From a checkpoint of a small transformer trained on Wikipedia.
Size: width 128, 4 heads of 32 (2 for keys and values), vocabulary 7456, 7.1M parameters.
Each number is 50 + 15 x the weight over its row's rms, rounded and kept within 0 to 99. Layers, rows and columns count from 0. The size before them is the row's rms in percent of the matrix's.

# layer 11 MLP gate, 512x128, rms 0.23, rows 28-64, columns 64-127
091:44 42 45 63 47 70 41 33 18 55 52 68 18 54 42 37 66 43 47 86 63 67 28 61 51 53 28 57 55 57 81 55 28 55 39 46 38 41 48 79 67 70 40 55 71 65 72 73 60 43 54 64 56 44 62 44 71 27 54 55 53 39 76 53
104:60 52 57 53 35 27 70 46 52 37 37 62 53 78 35 44 78 33 48 56 55 67 72 60 59 40 31 70 63 52 52 79 43 54 70 33 47 52 37 46 41 65 21 43 46 70 70 54 53 40 58 24 55 45 53 43 54 29 38 45 83 56 71 68
105:45 72 38 49 77 59 59 50 51 59 47 48 49 60 52 53 54 45 51 50 86 53 58 36 64 36 56 34 25 52 42 35 54 50 68 29 75 66 72 64 61 39 27 63 47 61 52 27 49 63 59 44 58 51 48 43 37 51 72 58 60 63 29 46
107:30 66 62 32 61 64 57 48 47 45 67 41 75 61 89 50 57 73 54 47 69 32 39 55 47 49 30 35 51 47 65 57 48 03 27 58 49 61 81 46 44 58 51 58 26 43 49 64 56 64 46 29 64 56 72 72 61 52 54 18 63 26 29 34
102:38 79 40 35 60 31 36 60 35 60 64 25 49 56 66 59 44 54 64 71 65 51 50 53 15 59 57 28 61 32 45 31 36 49 16 32 41 55 43 29 53 40 43 30 24 55 55 86 57 53 72 75 44 61 83 49 56 29 62 23 32 36 50 36
101:12 49 47 32 44 52 42 48 37 58 85 55 52 43 45 51 46 72 55 10 69 48 52 49 37 60 59 65 49 51 50 33 43 18 60 30 52 39 39 50 38 38 46 11 31 55 54 51 26 32 73 35 69 19 71 32 65 28 61 31 41 53 55 74
101:53 52 28 35 27 58 37 71 82 31 56 40 57 48 29 36 29 55 53 44 29 17 51 56 79 80 76 59 49 36 61 72 41 58 41 58 34 69 44 63 68 52 49 60 52 60 58 56 50 68 59 66 46 39 30 58 48 44 39 30 72 41 27 38
098:39 56 45 64 41 32 65 39 38 45 56 46 55 47 65 52 50 38 26 39 70 63 56 45 48 61 40 52 25 33 84 58 46 97 52 29 51 60 23 36 54 38 64 62 40 47 44 20 56 65 46 58 21 37 22 54 61 04 40 22 61 75 47 48
095:63 74 69 68 59 37 50 42 37 49 43 49 26 52 53 57 65 57 52 48 48 56 71 61 67 17 13 53 50 47 41 71 61 35 66 60 23 57 32 86 76 44 47 52 35 55 66 42 27 50 47 51 77 38 63 51 39 12 63 61 50 59 71 05
100:29 52 61 30 39 31 54 45 41 55 39 32 28 34 64 71 50 39 47 52 83 79 34 62 44 43 66 65 74 46 39 37 44 71 46 68 54 65 69 38 41 42 42 48 54 45 59 69 41 52 37 30 57 48 19 59 26 61 30 56 26 61 38 78
098:44 66 56 42 66 52 60 53 30 55 43 67 30 73 56 41 35 47 34 24 38 29 47 56 39 34 41 62 50 31 75 50 47 41 71 33 34 61 31 28 69 50 44 35 64 56 65 45 51 50 46 63 43 20 45 61 78 45 44 51 59 21 42 67
097:60 61 69 55 50 62 51 24 34 58 48 74 72 28 45 65 32 60 59 45 57 54 44 27 55 40 61 43 43 91 39 75 47 43 47 39 33 41 60 53 59 26 53 48 28 45 79 33 37 28 75 47 77 36 51 36 52 53 51 76 24 57 70 49
102:74 48 55 55 53 46 49 59 00 56 46 52 47 82 34 76 38 50 54 42 57 57 59 50 61 74 56 47 51 54 72 50 52 57 52 66 41 49 49 63 60 73 63 36 35 50 53 42 74 21 64 45 70 47 32 40 50 53 40 32 30 18 76 56
102:48 51 42 34 21 68 17 51 48 58 52 41 16 59 59 60 54 21 28 68 52 45 14 48 31 42 38 30 31 40 44 60 40 49 38 26 25 38 54 30 51 36 28 72 52 42 41 76 29 47 57 41 54 41 34 35 58 47 54 49 40 34 32 36
109:29 39 49 51 50 43 44 53 37 61 69 70 51 20 52 42 46 61 34 67 65 68 44 47 48 67 58 52 26 52 75 60 42 12 39 61 38 64 58 45 52 59 31 11 31 46 57 51 38 24 62 44 33 38 74 54 44 63 49 63 34 40 32 50
094:22 59 50 29 46 47 32 63 59 50 49 42 21 32 24 58 43 63 51 59 53 73 63 50 57 65 60 48 42 78 58 48 29 34 37 12 46 61 59 78 69 68 57 38 32 31 38 41 75 26 50 38 72 53 44 42 24 50 67 45 37 20 34 26
098:60 63 58 54 68 38 64 49 58 48 36 78 27 50 64 36 73 60 33 41 57 66 52 59 23 34 64 53 73 42 50 41 69 59 31 56 70 91 30 32 73 46 45 57 50 28 44 84 37 56 45 54 30 37 30 41 45 71 34 43 36 45 54 46
081:29 56 81 27 58 52 13 47 32 49 55 45 51 48 16 43 41 83 62 62 47 55 31 50 60 43 54 58 64 41 68 31 43 40 42 51 56 71 45 22 65 48 49 37 74 60 46 56 57 71 55 68 34 62 64 64 75 33 48 36 65 60 49 49
095:76 56 54 52 57 59 39 66 51 47 63 50 38 55 71 45 25 23 44 35 34 25 33 44 46 54 28 58 69 51 50 71 21 71 51 33 49 66 42 47 62 34 67 68 57 82 47 53 36 40 35 26 20 44 63 69 35 60 33 45 67 49 63 54
099:46 27 46 59 29 65 68 39 28 43 57 61 25 83 90 45 82 72 69 39 66 44 63 31 28 61 57 53 53 55 52 57 54 60 43 35 37 75 59 41 40 71 42 54 51 23 42 71 55 68 52 31 61 24 73 33 81 49 62 57 59 37 55 31
103:50 56 60 43 67 63 51 68 39 47 43 24 50 44 65 73 26 31 51 26 72 64 61 49 67 51 67 14 36 77 41 42 58 46 55 70 51 39 48 59 52 54 61 54 43 16 73 11 56 49 33 66 50 24 27 57 61 42 25 49 49 38 21 54
101:46 70 47 51 49 43 26 30 26 47 62 40 72 41 57 27 55 54 28 35 58 50 77 50 74 42 50 34 43 37 33 54 57 57 53 47 18 55 39 23 71 45 52 48 13 47 60 67 50 49 81 37 55 58 64 75 46 69 56 56 52 21 83 27
099:78 45 34 58 58 64 50 59 53 52 68 37 31 46 65 66 45 53 62 68 74 36 29 89 32 72 47 71 48 44 51 39 39 29 38 46 64 53 44 48 69 72 62 59 37 55 62 61 24 38 68 52 52 34 67 45 39 00 39 40 49 55 74 35
105:74 24 53 56 37 66 54 61 66 38 48 60 33 53 37 74 67 57 45 53 39 81 54 34 62 62 52 53 56 17 42 37 54 48 59 73 41 58 82 50 64 47 55 41 56 34 45 74 19 62 31 47 62 60 31 26 33 54 42 57 42 27 29 45
102:35 33 32 49 70 87 50 75 56 52 54 57 33 56 26 76 54 51 61 20 57 02 34 57 60 68 74 51 52 32 44 61 33 55 57 68 40 47 54 61 35 52 43 29 47 65 43 78 52 49 52 24 71 35 74 59 59 52 73 49 33 37 44 84
105:48 34 42 61 42 57 65 38 42 67 65 69 30 18 43 35 37 40 23 55 62 33 72 56 44 35 49 81 61 34 53 34 60 61 48 45 38 28 40 62 63 65 35 63 62 21 60 49 27 53 45 45 24 29 48 48 52 58 22 87 37 65 28 85
102:69 72 48 48 51 51 42 40 45 09 47 68 41 50 61 49 64 57 63 39 48 32 66 42 33 35 83 40 54 46 24 28 37 21 42 38 35 72 40 56 77 67 42 47 51 67 34 49 63 45 61 43 39 69 52 43 61 43 74 40 50 67 66 68
100:59 69 52 67 75 51 66 47 49 73 57 61 61 48 79 16 64 39 63 59 46 67 54 57 68 41 57 47 26 45 32 42 65 59 60 59 18 47 48 58 53 28 45 36 52 71 52 50 61 62 46 44 67 47 40 52 44 47 80 68 61 48 45 80
095:45 78 35 68 51 24 50 47 67 75 72 49 50 77 50 35 52 51 45 33 59 11 44 48 45 60 40 75 47 51 48 29 55 43 39 39 66 96 41 38 20 77 63 38 57 54 56 51 79 35 71 45 33 50 51 29 38 39 43 50 89 60 62 52
106:70 41 52 38 41 76 60 48 28 56 45 43 48 52 60 39 35 54 55 65 46 39 69 73 60 26 47 50 20 49 67 70 56 30 31 54 39 36 54 52 32 48 33 57 75 44 41 35 27 56 70 44 37 43 56 39 15 48 42 47 39 52 34 48
090:68 20 50 27 43 48 31 48 54 44 63 45 35 23 84 40 45 48 62 48 39 71 52 39 65 68 62 42 32 65 56 57 43 66 43 73 30 40 40 71 67 32 39 55 47 49 43 29 69 73 43 65 49 60 48 46 51 19 50 30 43 91 43 48
107:57 43 56 52 26 39 70 43 41 31 63 41 33 36 89 43 21 45 66 53 33 35 37 45 41 47 60 27 34 71 49 55 60 62 50 61 76 68 21 45 75 36 39 59 35 66 69 30 41 61 69 48 55 43 73 33 68 60 43 55 22 10 50 28
106:44 68 69 50 54 62 44 42 27 68 27 33 31 66 42 50 56 57 54 57 39 60 35 46 52 35 66 38 45 35 46 47 34 48 70 41 43 53 44 46 65 33 39 54 46 35 62 39 71 32 63 39 55 54 66 62 38 54 41 43 57 67 35 49
096:41 40 58 53 79 44 60 33 31 66 77 76 39 80 64 54 33 64 64 49 51 46 56 54 66 29 49 62 45 79 23 57 44 67 27 50 41 48 45 66 56 56 23 42 56 29 46 45 52 48 58 58 74 31 37 34 52 16 70 24 44 38 49 46
104:51 80 29 44 35 67 73 46 31 54 49 62 57 73 35 46 56 48 47 52 78 30 38 81 70 55 51 43 50 49 36 42 61 57 82 59 42 50 82 57 58 42 48 19 33 60 30 48 62 40 71 35 50 43 43 25 42 30 67 45 39 25 72 63
099:40 50 55 58 62 44 45 32 32 31 39 56 50 69 65 35 59 62 29 48 67 60 40 68 64 64 57 76 43 34 56 56 49 57 44 46 46 43 57 28 57 54 54 39 76 56 50 71 13 32 44 53 49 63 41 58 48 35 67 60 54 50 39 71
091:35 53 39 45 42 55 50 56 69 37 38 40 55 65 16 68 33 53 65 73 47 34 35 69 53 77 55 65 46 64 47 52 32 22 53 33 29 44 54 35 32 62 80 33 45 42 41 43 63 45 70 54 15 53 67 59 54 42 29 39 82 62 52 48
# layer 11 MLP up, 512x128, rms 0.212, rows 28-63, columns 64-127
091:56 50 63 46 34 53 52 58 36 52 08 58 56 65 30 63 53 56 44 48 32 42 54 36 54 42 68 26 72 69 25 61 58 45 61 48 60 63 65 31 40 51 16 65 41 51 48 35 26 70 26 45 64 54 28 42 60 83 49 36 35 34 40 69
104:17 74 46 62 30 47 79 57 55 08 40 40 53 69 41 47 78 63 40 31 41 47 41 67 45 38 71 91 58 68 55 70 58 42 36 58 54 62 44 30 53 45 80 60 58 52 20 15 45 52 45 38 32 45 41 52 54 60 51 73 52 64 51 61
104:30 54 31 73 42 55 54 53 49 43 47 71 48 62 33 57 70 42 47 39 83 53 62 61 67 54 60 53 43 69 37 36 58 57 31 56 51 62 64 44 44 43 84 47 44 61 60 64 30 50 72 39 37 46 57 31 43 84 41 37 51 60 64 51
100:32 41 38 51 56 45 49 56 68 34 25 30 41 51 58 53 60 44 80 55 48 51 52 82 60 72 27 37 51 49 67 74 25 52 57 53 41 21 60 44 56 34 52 41 59 69 40 67 51 57 81 49 49 65 43 59 48 42 40 45 60 60 54 46
102:58 81 81 50 66 34 53 53 33 62 59 79 23 81 52 67 60 48 36 66 71 39 47 53 36 49 72 36 71 33 55 51 36 59 72 63 70 34 23 50 64 58 39 56 45 53 81 50 72 36 21 57 21 53 46 53 46 44 59 57 56 37 34 20
110:67 55 37 67 54 20 51 69 39 53 58 80 61 31 33 67 47 50 82 46 52 71 45 44 48 74 12 69 60 51 45 51 47 60 06 69 61 38 55 25 45 31 38 41 54 52 43 26 52 45 62 58 53 42 52 58 77 33 90 41 28 65 66 52
093:36 51 48 83 13 57 48 51 58 49 51 56 55 40 41 61 71 32 60 47 62 33 50 56 40 28 59 30 65 55 37 55 59 50 50 44 49 65 62 30 36 64 42 48 39 66 37 56 55 28 40 43 45 56 63 40 43 63 60 45 18 55 40 35
097:53 45 48 52 62 62 63 45 51 45 66 75 21 51 68 38 60 41 62 62 57 31 68 29 43 57 60 68 42 71 42 36 67 40 55 69 62 37 55 83 70 59 40 66 48 42 49 50 24 65 71 25 81 59 76 73 36 49 55 66 53 70 48 36
104:43 32 50 41 26 34 27 56 48 63 59 62 32 49 19 48 58 45 47 44 60 44 75 71 82 25 52 59 48 19 39 34 24 26 68 46 36 50 41 55 39 30 56 24 53 61 24 44 42 28 44 59 47 68 31 38 35 64 52 70 20 39 43 25
097:63 43 44 51 26 22 27 38 62 63 44 73 26 60 46 43 60 38 44 51 64 48 54 82 72 40 49 54 38 33 32 26 30 46 48 66 34 82 45 50 28 58 58 72 80 61 55 42 50 32 47 57 57 46 45 48 47 62 41 54 54 15 49 27
103:64 41 52 36 33 35 65 42 46 61 69 61 47 30 62 60 86 65 51 60 49 49 43 37 42 47 45 33 45 77 87 33 45 23 27 38 17 47 34 71 61 45 47 25 51 29 51 57 12 38 46 52 61 41 44 50 66 62 73 38 34 35 55 39
095:73 45 60 55 69 42 34 54 35 51 62 25 57 47 37 50 20 10 37 55 30 36 64 80 46 43 45 36 62 66 68 44 42 51 62 73 27 17 52 48 35 41 60 41 47 52 27 49 38 42 62 53 30 36 66 60 60 43 44 50 64 61 32 24
097:16 22 31 42 39 48 51 49 60 46 49 47 50 52 58 36 48 24 62 60 42 46 24 65 30 58 36 45 39 74 71 31 66 75 71 73 47 31 14 61 57 48 72 82 68 37 48 58 33 39 39 65 35 30 37 39 69 39 59 47 41 44 79 56
101:59 31 54 62 72 65 61 51 24 54 44 30 33 46 77 56 58 47 52 36 52 67 21 62 71 41 68 50 20 73 45 42 50 58 68 18 21 60 83 62 63 55 29 64 54 45 57 77 47 38 53 65 48 49 13 38 62 53 42 53 31 46 46 60
104:20 39 36 45 49 50 64 68 53 44 38 34 72 62 52 39 65 61 56 33 48 52 65 34 15 48 52 61 65 46 57 63 50 58 37 86 70 59 29 37 44 44 50 55 34 55 39 41 48 82 54 57 43 69 08 25 18 38 38 55 75 13 58 39
100:56 41 53 69 76 54 57 24 47 61 39 58 63 43 49 58 52 43 35 42 29 22 41 44 36 35 81 46 50 49 52 69 49 76 52 37 36 38 30 43 14 52 34 48 63 33 60 43 99 29 47 65 44 39 26 45 34 49 54 47 70 67 53 21
096:72 45 43 45 35 49 46 39 50 43 36 56 82 58 50 69 58 62 19 55 58 33 64 60 30 70 35 63 54 57 74 60 41 38 61 56 51 56 59 62 51 33 60 74 56 55 77 69 67 50 67 77 54 40 70 72 55 72 34 66 44 58 77 80
080:62 63 52 57 51 68 75 52 61 64 53 54 42 61 74 78 61 64 63 44 55 58 53 40 35 60 60 45 83 37 53 40 36 33 73 33 15 71 37 43 58 43 52 60 30 23 65 66 28 49 40 57 39 56 55 50 51 47 56 22 40 31 51 36
092:31 52 61 57 55 47 50 60 67 44 48 44 36 71 49 61 43 72 53 19 47 45 48 48 36 48 53 29 39 56 48 60 62 63 45 24 53 52 46 31 43 53 48 53 68 68 70 72 52 74 24 56 43 37 45 49 39 49 64 69 69 34 51 55
116:30 62 56 46 49 44 44 59 33 35 66 38 55 73 79 46 65 64 53 72 41 00 68 42 38 77 41 33 44 22 47 60 57 61 46 54 74 59 45 55 51 44 47 49 75 24 43 64 68 44 40 44 30 57 63 32 75 50 48 71 40 80 80 55
107:64 59 39 44 39 55 48 31 74 33 60 71 25 37 64 48 37 38 48 54 52 58 49 56 49 56 63 45 56 56 45 51 35 19 54 16 39 46 44 49 28 57 81 53 56 44 38 68 62 76 54 83 21 78 44 76 37 56 50 56 77 63 27 45
096:36 49 40 45 52 56 36 31 58 55 78 48 70 50 63 51 76 44 56 61 67 52 69 81 30 58 53 55 47 54 47 64 32 67 50 47 66 22 41 74 30 37 48 50 52 42 53 78 65 27 64 37 62 63 59 78 57 57 35 56 43 59 50 68
104:54 65 56 40 66 57 57 52 49 62 16 61 30 48 38 63 63 50 58 52 77 28 48 54 38 35 49 55 77 52 61 45 40 29 62 27 39 39 51 50 61 81 42 53 47 67 59 38 54 66 43 64 46 72 56 71 61 17 57 63 47 17 36 38
098:54 68 37 71 53 37 64 47 51 70 36 23 70 11 48 47 34 49 56 36 26 69 53 35 47 28 43 32 43 57 34 38 50 43 34 67 49 76 56 69 57 29 50 78 59 40 62 47 37 64 41 36 45 40 20 34 65 56 71 66 60 66 48 71
100:35 53 41 35 54 74 79 56 57 47 51 53 38 52 49 80 44 66 38 54 59 55 31 31 44 65 54 59 87 39 74 46 61 49 82 22 48 56 74 65 56 44 41 50 47 58 46 50 36 35 54 70 56 52 73 64 32 38 48 51 45 63 22 40
108:40 62 47 87 30 72 50 38 18 61 31 46 49 36 49 28 60 67 62 54 47 51 41 48 43 79 59 62 69 38 48 34 44 66 58 59 30 49 36 63 30 45 39 36 63 49 65 37 76 70 47 54 51 51 41 36 87 20 48 29 48 65 32 43
100:28 62 44 54 47 61 62 72 31 49 46 31 59 36 24 38 46 39 44 74 42 49 73 70 30 60 53 57 41 66 39 64 69 58 41 43 44 28 61 52 31 52 36 41 58 21 32 36 74 50 16 34 35 45 79 37 74 47 40 37 55 31 60 49
096:42 39 56 60 57 55 30 63 16 44 38 32 73 29 41 29 55 62 61 35 53 46 33 47 33 42 38 63 62 42 56 37 42 45 39 59 37 51 58 47 89 54 70 14 32 33 61 31 58 52 41 33 56 54 53 60 54 92 34 61 31 42 64 41
105:30 25 64 66 34 32 72 66 31 14 54 63 48 50 66 41 49 44 29 75 37 84 35 56 47 57 32 45 61 19 52 56 68 28 38 65 51 60 62 61 51 35 46 46 56 61 70 50 68 64 41 29 46 41 41 44 66 63 51 28 49 74 74 47
105:77 78 68 48 74 61 57 57 56 68 38 66 67 48 44 62 80 65 65 43 48 08 69 46 41 49 35 33 50 24 48 40 40 39 53 48 43 51 79 23 31 58 53 49 41 62 23 54 35 51 70 40 48 54 63 65 42 49 54 54 79 20 25 54
089:45 39 42 07 39 47 55 37 90 36 69 61 21 63 67 65 45 30 37 46 57 41 23 63 38 44 82 38 54 58 26 52 32 12 80 39 55 48 49 53 37 54 63 44 39 68 47 42 54 66 17 41 46 48 38 50 48 28 34 59 34 65 48 64
098:50 37 69 36 46 48 43 46 74 27 30 58 58 62 51 43 52 25 34 50 42 38 49 56 46 21 38 46 49 52 29 38 53 32 78 68 52 54 53 65 32 54 24 65 60 24 58 68 72 59 30 43 53 49 29 56 51 46 59 53 56 29 54 52
102:76 71 29 45 58 66 75 50 49 30 40 43 25 55 39 35 56 52 66 49 63 42 48 60 75 37 49 58 41 60 37 29 61 64 47 61 48 86 39 48 32 72 39 24 70 70 42 62 54 56 53 76 29 47 53 36 56 42 63 55 53 48 63 61
103:56 44 40 28 55 71 62 69 85 30 28 61 31 62 42 75 45 54 32 48 64 56 48 24 60 49 31 32 44 71 57 59 27 42 42 48 67 38 50 55 50 56 58 61 67 30 24 71 65 67 54 28 60 34 41 36 38 36 53 30 53 34 21 45
099:18 61 25 44 69 55 31 40 44 50 50 42 48 50 35 43 39 35 26 60 75 74 64 21 62 45 45 40 76 34 23 55 26 55 48 45 49 75 37 63 38 59 63 53 54 46 53 72 66 61 37 44 21 53 54 44 45 51 53 53 54 51 46 49
104:74 82 45 56 55 44 32 52 40 35 54 52 37 46 70 70 39 43 61 54 31 61 80 71 27 65 26 33 78 32 51 55 59 53 53 35 35 41 68 43 03 63 41 63 60 60 84 27 44 56 51 40 67 67 60 62 17 39 34 54 55 28 44 38
# layer 11 MLP down (transposed), 512x128, rms 0.296, rows 28-63, columns 64-127
103:46 51 65 56 49 52 33 66 14 47 00 38 42 61 69 62 55 60 41 66 72 55 57 44 35 59 49 70 54 54 14 65 43 44 60 45 63 39 54 40 32 68 23 68 58 23 36 47 68 62 28 56 75 35 52 24 64 88 45 41 51 64 40 56
108:51 42 69 53 28 31 49 57 20 58 35 43 29 18 44 47 31 67 69 47 67 24 39 38 48 55 41 33 38 76 47 35 61 54 60 49 37 37 41 55 55 60 55 23 55 35 25 70 71 59 57 50 39 36 49 60 49 42 14 66 74 65 39 45
102:54 50 28 39 30 54 60 58 54 49 64 43 82 61 46 30 27 44 55 40 08 52 62 40 47 62 55 56 60 43 45 58 49 59 30 63 60 51 38 33 88 58 49 33 45 25 35 60 76 44 52 46 54 56 51 53 77 39 29 20 44 54 82 68
104:35 60 38 58 72 58 58 31 64 64 36 58 57 68 73 41 26 46 59 62 48 24 49 70 47 52 46 42 13 39 55 50 45 47 66 50 78 30 58 38 62 39 34 35 33 00 63 63 33 51 41 49 53 84 35 41 25 53 40 59 42 79 68 49
103:50 51 49 20 53 38 46 65 22 29 59 83 66 60 31 43 50 34 35 67 42 50 34 38 77 71 64 32 27 27 58 40 63 65 34 45 50 48 41 44 69 30 45 43 69 40 60 68 45 54 20 47 30 63 43 47 51 61 55 42 36 62 55 61
108:53 40 60 20 43 53 51 51 47 55 58 56 54 64 34 51 61 51 58 62 38 54 24 27 20 58 34 59 53 47 65 54 56 66 36 45 61 38 70 47 27 29 29 39 75 81 75 46 70 43 37 29 37 71 38 45 42 62 37 32 33 55 51 33
092:48 71 36 50 72 67 51 55 43 62 60 65 55 46 68 16 27 66 64 41 57 71 49 63 27 51 48 50 58 46 37 24 40 75 37 50 40 48 42 61 63 12 54 86 39 44 16 70 46 60 74 48 44 54 49 61 27 44 43 60 41 57 36 37
097:39 16 51 47 66 57 99 39 57 39 41 40 43 63 51 19 43 54 69 41 59 42 95 72 50 68 66 28 60 55 47 47 46 67 79 50 55 56 75 49 45 58 48 39 46 46 54 55 38 48 14 10 61 59 56 69 44 56 50 31 53 61 44 53
099:79 21 46 45 58 61 38 37 62 31 45 36 48 73 45 80 43 62 35 51 58 35 49 15 35 64 57 58 58 70 70 27 45 49 55 40 56 33 52 68 69 31 63 72 59 45 80 64 97 53 37 55 40 39 43 43 52 55 50 47 40 46 35 55
096:58 53 86 68 45 37 67 44 44 40 47 79 79 22 30 42 66 43 38 65 57 40 58 26 73 65 53 30 82 78 62 82 51 30 70 36 59 36 67 57 51 42 51 62 58 46 34 52 59 38 68 28 37 36 66 54 58 43 73 39 76 51 75 36
097:60 75 47 63 62 31 71 80 77 61 57 48 35 58 68 48 60 40 29 63 40 61 74 61 29 72 60 54 24 72 57 62 50 33 24 61 09 30 41 37 57 45 38 39 38 51 58 51 39 59 62 60 45 31 42 56 45 53 64 50 53 30 40 69
095:53 52 13 33 31 66 73 30 88 44 34 41 31 53 58 47 40 65 36 47 21 49 45 61 52 57 49 56 31 46 34 49 10 36 77 56 47 53 64 50 57 42 43 75 53 30 83 54 74 60 47 82 62 56 33 55 62 44 58 60 50 52 61 60
091:36 76 35 57 16 43 80 46 65 60 31 47 50 29 64 61 79 38 57 44 29 30 41 33 39 61 52 57 40 84 45 61 53 67 39 44 63 48 44 59 30 48 49 29 58 54 48 46 37 63 83 27 50 78 72 44 47 38 43 79 78 45 43 45
099:75 32 36 45 70 65 34 30 84 29 44 49 42 30 62 63 42 36 69 65 12 50 43 54 58 38 31 53 72 56 51 95 47 56 34 56 39 64 37 29 49 45 38 21 22 66 27 59 24 33 38 44 51 61 53 49 50 45 59 52 58 50 48 54
105:47 51 41 75 32 34 43 67 46 49 53 35 65 57 28 59 83 64 54 40 32 51 63 55 28 59 49 81 52 36 70 56 50 65 58 68 80 54 47 65 60 47 63 57 76 34 29 66 47 52 33 32 50 36 22 45 36 40 53 28 54 49 24 35
102:55 52 63 41 44 32 72 40 65 35 55 28 35 57 58 51 71 60 57 67 76 37 47 80 43 43 57 53 51 59 71 59 39 49 49 36 64 09 57 23 63 63 48 42 75 44 47 54 59 20 66 79 45 11 29 62 57 42 39 35 57 69 56 61
094:56 74 40 31 27 34 78 61 59 50 72 51 57 45 67 78 61 39 39 63 23 36 41 55 19 48 44 23 55 58 53 33 43 49 59 51 38 42 44 67 42 52 76 30 68 26 42 51 79 48 52 75 39 57 52 52 47 50 45 58 61 26 17 70
088:61 40 82 44 37 53 40 43 53 26 62 69 46 49 38 48 35 58 65 79 56 55 55 39 51 47 42 57 45 44 67 47 36 49 16 50 53 98 75 50 55 46 56 51 84 64 23 48 65 57 70 61 36 58 60 62 61 27 59 69 67 45 56 47
096:38 55 49 31 23 50 47 36 57 26 00 35 84 56 54 64 52 35 49 68 38 51 29 31 60 49 59 56 39 37 49 41 49 45 81 38 36 58 42 69 73 63 42 40 63 34 47 35 69 50 37 61 49 77 37 52 58 60 46 50 53 47 62 53
118:62 58 62 35 50 41 31 45 99 51 46 43 63 28 25 45 37 37 43 31 50 63 39 52 64 43 68 38 56 60 64 34 52 54 37 49 33 39 63 38 71 42 47 52 37 65 52 33 37 35 51 56 60 51 36 72 27 50 50 36 49 40 41 78
105:59 47 37 52 26 58 35 43 74 55 51 45 71 64 29 95 40 37 64 65 34 54 47 37 35 50 64 65 41 37 69 61 58 49 50 60 63 51 51 35 24 40 56 51 72 56 40 37 58 72 63 74 48 26 69 37 27 56 40 71 48 59 56 56
099:40 46 67 46 42 44 57 50 58 66 39 61 66 58 57 30 69 48 78 35 34 76 50 43 43 61 37 42 54 57 36 59 69 34 46 40 55 39 46 53 29 71 14 85 75 49 21 47 34 38 82 54 59 38 70 29 61 44 25 63 66 47 51 47
102:28 53 46 39 46 48 38 50 26 32 47 42 21 18 36 52 56 44 60 46 43 36 66 16 50 59 34 68 38 46 43 41 34 74 50 28 51 66 84 45 42 42 54 69 49 45 67 42 65 69 50 31 61 50 47 48 22 37 58 33 31 61 33 55
097:53 52 53 40 66 34 53 77 73 57 48 56 20 53 49 53 39 41 53 44 62 66 56 55 59 31 64 78 59 50 46 45 88 66 15 40 26 58 25 48 56 26 41 47 52 27 60 60 53 48 39 60 53 49 55 90 52 55 70 41 52 74 38 53
097:61 75 47 58 55 48 56 67 19 24 57 63 90 63 50 40 51 74 50 08 60 48 56 76 34 48 43 74 48 40 58 46 30 51 62 49 56 55 51 58 29 32 59 53 45 55 31 63 39 48 57 50 71 42 90 68 60 36 59 46 42 72 32 40
109:32 69 55 30 59 44 39 65 55 60 82 83 55 46 60 39 33 32 64 56 90 63 53 37 62 54 57 66 51 89 59 56 62 54 33 47 45 45 52 46 37 67 29 54 49 46 47 20 28 74 43 74 69 24 15 39 35 62 69 55 57 33 37 56
098:46 87 45 44 58 65 54 27 53 85 71 57 26 40 38 32 54 35 41 61 57 63 23 44 58 42 57 39 37 41 43 68 47 43 45 37 43 50 51 51 64 20 36 33 52 36 61 78 45 46 64 80 53 59 53 63 41 65 67 65 64 67 47 54
095:41 69 67 51 50 50 43 54 19 37 75 79 55 27 47 88 34 39 49 65 85 51 56 56 74 69 60 70 59 74 59 71 63 55 69 63 76 62 66 32 43 62 66 62 67 43 34 72 64 47 58 67 71 44 47 35 57 59 42 32 30 41 51 41
092:44 52 60 41 82 54 29 37 79 57 55 63 56 42 43 36 45 33 48 30 34 59 39 68 72 44 60 56 75 61 49 56 43 41 31 30 19 39 55 45 88 64 50 63 45 67 56 29 57 28 60 69 58 37 43 57 25 48 59 29 53 45 52 64
103:71 47 82 30 58 44 54 54 38 22 53 56 52 44 35 69 63 48 53 62 52 56 50 36 63 42 77 22 30 34 50 46 52 45 52 30 33 60 50 44 40 36 58 52 38 51 60 52 44 54 72 19 36 65 40 45 54 42 59 65 76 70 25 85
099:67 50 40 38 65 61 46 44 83 34 41 45 66 43 54 57 81 35 38 76 59 60 39 34 50 59 54 63 71 46 45 58 51 59 46 35 53 65 26 41 34 30 59 32 49 36 36 56 40 36 47 60 46 45 33 27 75 53 43 44 51 45 62 41
099:51 66 56 48 70 71 39 42 56 52 80 61 24 44 61 31 68 60 68 78 67 80 56 56 54 47 65 43 64 46 31 36 72 59 29 32 32 57 64 52 56 52 46 57 55 42 53 61 55 53 56 53 44 37 25 79 38 75 68 38 43 38 44 35
101:66 27 46 24 33 40 42 35 72 36 32 50 52 30 69 36 60 75 67 41 47 49 76 47 53 29 38 41 54 51 27 42 68 45 54 42 50 62 83 39 53 52 58 36 16 62 48 76 38 57 58 49 40 53 74 46 35 32 72 57 67 61 41 60
096:50 58 57 25 51 78 59 40 72 34 22 69 55 72 46 45 41 66 52 41 40 61 35 52 58 53 34 66 61 51 34 53 35 69 49 21 50 56 50 44 60 60 55 62 53 39 53 53 49 55 73 60 49 21 14 30 62 29 62 71 55 42 27 29
098:54 64 42 70 53 43 45 62 24 32 25 50 58 26 30 32 36 51 36 94 59 46 62 38 57 62 73 72 44 49 47 47 40 47 39 67 45 66 38 53 39 87 42 51 31 60 37 71 66 47 05 66 56 35 46 27 62 37 71 52 43 31 49 44
105:40 48 51 29 79 42 59 42 40 35 47 21 45 58 60 59 55 58 35 48 61 58 61 42 37 23 37 56 47 63 27 57 65 48 51 72 22 68 60 57 09 56 47 77 49 56 69 52 36 76 45 41 46 46 34 72 83 66 32 62 59 49 64 62